Each number is 128 + 24 x the weight over its row's rms, rounded and kept within 0 to 255. Layers, rows and columns count from 0. Numbers have three digits each. The size before them is the row's rms in percent of the matrix's.

# layer 2 MLP up, 512x128, rms 0.132, rows 242-267, columns 0-127
099:114125131087141103132142111138198136155124097091122124138131082155148096113129176152142123121134156149111115143100132151092174135121137115150097146094137118145157150164130127083124136137115123147109178143112130105055153077095120127163120109115106155150122154152137171086138181135123116124115141139136169119132123118108152123119110097140102146137074120107132076102136132125151121127123
093:098096175166162120137120119170135112177132148113104125137123140126151143128120137121127112111128097087148141102152135135148102144137073148096125140118100149109151128148157122108073116138135167195091150121119121166130109133100134084129119158086122098096136119133130140175148088117151156107154150157120139150089102078134148105158075130143104136155113091108104132140116132105106128118130
095:118160121123105168147165115142151127157151104127113110120106123161120100127143126122138124138128163137134131154165125140125109142118095141111134114120138119112197163132150156170191172093118135167147110106135115111139161160164119123143147082131139095101116082149139112123112125136116102117162101168123116138134105129138072136078086147132119129147080135097120121158119108062119156143102
102:148121098126129135146124141152149088146133148104131154136115107145116128176114129141136157130154155151103049129143114148138164149145119125110118095129138162103098119134091112160127103166149130074122141153103185076132172148122150176134134112112158134106083114135134117103111133146139105112098124113151121131184123146073104142125140121121154135115126111086130090102141109088123090122157
102:142119137108147151128093074201126116133162115105144138139140084155130191136145166129106131110128085121124148135146165126151170122110135148121112145107138140146139124138136106133109101117136143163150156122156141136120155104118116107121121124122115133116067131090111078095083164101143147117073100137085138128112137131148097137166130096094118111150101136164126131133086122164141128107169
092:113127119175116118104192083093099140147129147107145147113157127126125113124104124137087174148130170136147165160164144114129105127105131123143136145151091132133136098159142094138098179105110079132104107127106118152172158106168123145132123087136173152124116170093160127163100134118119134130163168126131057151121124125143121132096109154120135106119117081121123140100143123127123150117125
103:159127134148083138141130175108157108128123123078118113126108127142151083121104145101160159102110112118116131115112152122127121104129093121132085122113132190150114134131099112107119107144117135151117140172138131139082113076118163107141161126126138093152113146159104143122179125151121152093131098126119166120109107114137154122183102130168119168132122112130165095092110109169182159156148
101:070138122158120109100114150116122116161143118137185152127137150133089113100132094130153127164126128150112104146112134139110082068107097127145102147137129107117140127121137168109110138148157132117139132127135103157123159131128072117127156126142141095085167138083094083173136127134126134130147169157104127164107130119103115113112101112177127085119126173128083132153109133165143157140167
102:139094134094169129122155112099101073113132135147118128124159094166112145115110073134142084171139119130126159124114125124138102169107104140108111110114087132149118077159143129171112134142171146059113141144104129146149177139143126125089123122154182126127105142119123107124132110118138109126150116132088160093110108085130141165146136125125153140133114140135150154115148154137123129156196
104:155108150096114125137127114162160146094116119098165138128173112168165160089188097109159119127118077111112096126081105151138160139109161160152108128138116163114136089169099143123131113090118086145138160146118155130091163112111135135180119173115130134082151132129142154128119134134085126134174114118133138128133145118120155128113144106142137087126133103082124145111099127121118111163124
099:130166110126155123148122140105141108087116078123139150151118178126106087110109125143119133100165078131119107121139076150119194121105131140129132167114128141111126134143135112128115117193114171125133148186061155131132148091142117147118147110109108095088146123154123109108109117149136133101144154104134161101172143098111130127102134156120090107108125140114161156161112123163138139145138
096:102142091127171091154111148128114107146092136101151092096133097146106125182153172133096098138099147118121118088140071138128146110076144120058118136117105118142099124121122155151151100141120092130113171133132124152144139160092135141112148142154155127133142139111145128149147092111123165141126142090102159144125100158164143130150084150119161145132153146164148096103124134161120101128145
084:148124119136118129150103087142117145116168142151106166124131119120110138127131139156114124126142126130148104115110107155135103148120133129137109153106152114091171148104080150147073056114172117110140086119121099147139103150167146192128138139163088130113099116139188114139107122117079162179127115095120124135161119124154122132084141143131142112162103108157120145124108075137116138123158
101:189155160129124164116117135144166129101119186151114086139163127134090114104112130125115157137091133126154179127119097137151143112139117103112166108143117143074144066157146122136146156129126092089142119138130094109127119077144099139128133121131132090131126108157133120130142163157128057120103111149164162149160090132129114145115101127143139154113115105117126167131111135159110092119136
104:150151174156149120149149144136137119123126182125095121142130117094145153107098109133142163119118151118134116141117092073133124123115137114058173102173105167103115143142128116106070071075118137150161129139096107126101151132143147109133138093117177119141126113069129117130147155147107125129157131129119128148132101156134160128119059125144134125154169123120128132111150118114127145146111
108:138133130135095152130146131136112143089183172080140130105158117111143142125095119138134110138146093150109092147125124119115122114106153118133110145098112124140183066112118129144125123131124144121152131129100175137150110147132113143102121125160134138068155081082091103157079125111119164139154118142113156128177139166113133132120116153097147129150130144156097141125079095110183123091104
095:127104149087142152143159134101109109153103121164121153126118151097136120093142164168132096138178127130134152096065108122138156101186097121147117189108142117113153128093129115114125134111130100144120152115131155170122146126113157081130161097110130140077127110141119127141105159198111163106147120166109095130126076134109139110113130145123148138145130135133145121110108125137126102149173
102:131116119134116126140140111134112093137150116167124061155148102091118157156107148168157128167149141132126138142106086121124144098163133106113123125176139078149147119133141137127128149084070157140123131120104142169146133136085140101144079150106138141135129107149099101138096152155127149095127095171155120120129152111119128120125106141134155084162108144146116087108146073138172121100097
093:116180104133150132133132143151149113130096168152128117131157142165121098138116136114131135132117125159123104117131135169121139130113146086117125159171104107116112101146141053139123106146062095136086146153093130142096155122183135134113089126116148107150136141115132153105094170130096102182121140074135143174141140145114098115153151161097105117124136115120153097163155138130147134102136
103:135145126087114142122138154164124145159107101128168122133105090131136092105150086133120118103152150129120151139105126167141129118061106128098101145160109110111145101110096085102093127110079141100178124122137118125099109095175100152116123125147135126142120193145147117157126162154183114128106144112128104135156118161111130126144122190125127149158110130136134148111164150165092124111125
087:126094147101142110203150135168128102126086155146130097135128094142118128124129149108144143146156107147096136095138166135112094136084136108111140152141138119118149143110165130120170140167130124133079113164129133168169093085152141150152163139093125136085105099127153118140132140127154143130090142150098145103084149116143113099172106127098116087121114081129158160111134135109123137132103
115:085089102128134102101154140108118094172129140113155122124099155110117132157136155166146156139135123119122075100103110091104153170142159157144113114082124115128155119114112135098113114105135140127155152174074139089104150158169186168135160135121121113121129133088141120124113096140126099150140151168080148171112143148147146106105123098145134148150113140161156125094151109115109129125134
102:146136106087122122107143155108103099149122115107116174138118110126082191124143124128084128162140131117112153114144131133103167155161139133108100116148122106088137100127119154108122084130134175121150122186086116142148130125149095146099163154119148100129164059136111099142148149136100108086152140129144128152167154134110125109172133193120139135114137111101103110129135132129106135167128
100:157142142059126084119119153130115128153102094121137119119121109090091125074122153115143135149146109133142118173132092129148148123103130112126107159167153118109153150136142188141127140106117139131118144151090114090091135101135153122122159141087145100122108128152154160116116158171156097161166121127156135130150083136168133077122098173081127093136135142135111155143151139149144115127103
107:152098157154125116143110121160145163137136082119185099164113105145173104115084094133103163140132102160156140126103132140131130141129151113137154148115104149178138177149126113083113136157133140132127123165126145095127161113134100095170147129101113128148125098114124110112137147124094094142108127151144117135138112100100088090170162148122122076126105138119080146151165100112124096101145
098:110130109131080068099128107117141132162132135132134105097149112142151160118129140141116137174098107089095124103116149124137129124171084116140109135173140117142132116190149150149145115167148119162151116088153118140124132124120153113124121152119114160081121111131129129129177090130135102134125126149151097144123096050113098143140102133200139129131103162134119102143137111135093144165110
# layer 2 MLP down (transposed), 512x128, rms 0.257, rows 242-266, columns 0-127
107:126137095118141123111110121166123173147131121142127159107163170107112115129115112100053134129110086108129118181116119128124156141139127168153150111134179121119131103188134197134161145122114145117155103152118112086140129094163120157133126116095111132139159164099109131119140109117104111153113115116111129149098102156110102123095138135077149135101145162169116137108129110126179140117119
088:103126088065100120124166106165128118109131090139154077092121164135123094066140140146147137137066143164097111118106154123112160102133168107134136153135142109111136138114100132169164087116121131114161147109102108099094168111109157131119121109146133134121138113152113116166155141158142181117107117110131123131119098163154162139141161150104108113143135161134150110126129164150127116139153
089:129137117140173179152151106121114132124127086152144137200082102149152155100116133129116126078127119133140103068137082128138131093117161129098110127125171109140142160106154132160122122157127141166123148057141122134172142131129148131109123105141148133075133113175151135140134120144120139118148139131137109109116114158116140130124133125165122140113092086083106111072128166134117128133153
100:169091147154115105179187096159126115147161093123115159116154142118122129108112101042132150117158139133134137132171155092123143118114072138146102128118142113105104123118119112146135117092142129161106152099145110133171132160120125157091147117142117126113145105114170136150142143115093142105138164114113111158138107135117138099085155097088118151138133081127109124138152146118118130176121
097:161153152157144139128122135110133134120100089165159140128150152110149123152166093124135128122153150119136090106145092071126169108156122155092109170126104135165130130104133125142127113152109181155137132131144133117100145123150143093101075118171077110141120096138115112144109162085105123153148151134130126108105150045117099117116109096139140143115150102141104147117177121118114121152137
090:141115128119122149183115089144115161130136111166126128121171129110134190113090139092128132109140142160144114101114135124152119129180143153142080131088198097114114114149113097106133139124121124119125150154166145137103103142123138108117163113142130148144086142155094107088141116119152109111070118126148127088137149146147113103190133122122135102101126152150108095115121144132115089112178
095:126095140104111155127105064132110102127119104179128149095105097162131168169110137141080092142128126122125122084178143157112145120124115108158148113157143137156131137147138150111135124143168154110090115099109125108142136111169140149121059131158169137147146135101139127115115127155115097154098109109152148125091154134136126129135137145074139141088115091183133155096118112147145111123129
100:104135154088161140162141171126114124118132112154100093150106158107155176168168107135152129126110176140104148120174128125129172117143138123121136144146123102112130114163158127119141109113157124116126122134163165141114102113080115075155089103137102105150145115112150128118163115140092121087125099138141133164120124149079105155116107143096125122145145121108174146074101150131115133120068
109:123124123136144141163157125103115120155104133142136115176166111098123133143124157083118093175159136127151099118124139164125130082177109120170114135064153118117146079100123093121080095158137149123109142148163070108150156130110121138130128136135110173136133120157092119152127119130115137138136183147112129084132125098114140124133084130090099182152131119116150110147142130107150104126132
111:125132141123141112131104133122126153139098126147154124101128072117149117108136043097091158076097106109152108146142119165134130135143180153089115123166118134152155136128147134143117129163133126121137115118096171110156153131150139126095088074116158166124133147071101124129087125156177099122154125155122109117162091108133132151152161141141149134146120161100155117137131109116137120124100
100:099116143066119105152107089120109171185090107113134148135147118116119117146133114124170142123144096099114138125163162145125161100115142136134138150168122155086129150143144149075138186119136095119126128101134124148117176148145128136119090108197155165104134120118099127097134101115143115084131109105146148085166143138109106131133138145089122110154113155129130132073135135130140139128152
097:111126080137187115151154095116086123111094128122150135168144133125141160161123135145133115100150153178160119143125125121109158114108120141125170116137142108118147104134157119143115156080121160122134119097117132113165159107123123169117117147106111131102076156130208109104104106129103150134116136125133181123117121137114126113121129131164137144094104144125054159120077115133158117140149
083:121105133087104139083132092122115130132125138137141123145121129094134155136077092122111123106151124140156122103119104118117075090117126129175164137119119146124132111161151131112112133142115115137165137156115089149147148122128112142090127132153104123181133156122185097115151086120159119122124178190158146124055111122140154130172114146143151083102174121128123117120150154153143101140138
106:103104143131176084134145147167104132140129094145103139101104123119146155156149126133176114128112156129149116121153181125139108134131141112146111127169093065157190137114122117170142150097130107145147120091084120115141089142114123082110111110117141089101157152121143135125132105136149133106147116106106092133141118130112155113131112131133157127200093092128113137122095130115083163159132
097:123118097144129125104105149124191127135135121120157138100089121137109156122143160095088097190130103078145131112113118128109085171116160131137118118097131124168160165118122118132134172125122108148131112119159148130154121128151093135141097095125113106156150110182122134128163110127129161143111164116085120144159097137150095106134126117119121153113106145110150146114106077159094095158179
097:135124096084123089091139116072128143112151137132148102147078105169135130089130173134121127124147141153111155147179139121086118116153076105089148104129154173125136120115145148086121131130116142153152121120104121130143114149125139175147141122118106146104123136117114158122153126075141052113150122128160152104124180129141137118139142152159123124142108122075091159115147136139135129150164
096:089167144119101122153089114139084125100157144087139116123147135130139148133150104139129164129108138124091158121155120083088115080107162125167144119134125101125124121133128111123128125163102160095078171103146157096131128117165151083185112094160149155153131128141136108137099095123149150134064126128111107130113134087124117141187162146160141144113130127139147130153159114158119132118124
094:137134103141124137116097156131116128102111141131122173084101115082160146120160141107122104152131149110105155110132159115159105099136141136176124103108137124173113103175113139136143132134170159143140126132140116135146118093193162131111169146142168131134094124109099119138163150074140101095113121146162110148110121141114134090138138135135131168105118111072147148076148118118091151143084
103:131114111153161142110128155116115108118123130096134166119150147100141146124147144116107132146128162139187134155183175135132071109156099127125136120132119158178055123125104124136138116089108127114174112160138178128134104132074139142140131123170128085164125112086120099106127189109128124105129100125120117135142134149129138077091102119107114089130155146120121144119142111111142101119139
094:110123126154083103125102133133129121125145094072121079130142204114124154144145176134118134118157129129169091120135153120156124126214093141133155136112153130117133071127147124146162107134154132121114136141153130126149094123143122129165110126135104101097137083100098118124159169086128114117150096158131163159134149144134143099096146136138157113105131095143144151113126112086139120121114
092:096121118128150097098134089112099150132115116142163151123105135117156162159137116129139128103106155134146156143084088087135129103148092122153161110174133119120085153163151151156174105073114143098156158092144121143145111181110125078126137127131094089166132111110114105129150137159079111137165122125160164145124104130109139141120148145108140131159121170141109148121136134102094110128098
118:134114106146101159142133119127127092154135126079155146122108101121126132148084155152133145085103133148133151134101152078091128157158153142118131103141127106119114086094112117165156164140122113120104135154113141110145102145138132136117138146150117091097155132131118192113114134157128161191137123119159133122118114060176156159093084132091150123162136115115174124123112124102121115116159
096:138155155168130101170083093164139088117152156126132136113090159143161118130139102138137148128151084096122076162110156139124118111133122175123108127170159147106144139126106111101109121125124092132108163071162092087163122143113140125115119088147119139149082126149143159094126084147119164162126147130119105134169115110160106119090123130103136144150122150136113102118111162101160136125121
116:092112152116125089149091134133135131151123109120136103101096156115134106143133108143134136134141141083127140155200123090108124084147140147145101131153188138099141097134143114159165142116145114109090133154111108149102129110192133154121142143122143108128158139092124113097123090097117126118114176135145106157171115147148132114146145131106096113157064138102117136155117176152125111160102
111:129131110151136085126161124103134139098086157146132092139194141122095127160119121107181146149154120152099136131180132097147124071094104129104124115122144137121137105114176178110128132106092126117125146113156143165142117159138114127130149153156137109111087107092151158123099096149148127134105125156128152148149144103150090132131133128146102150168135049105141122135099124106114105119143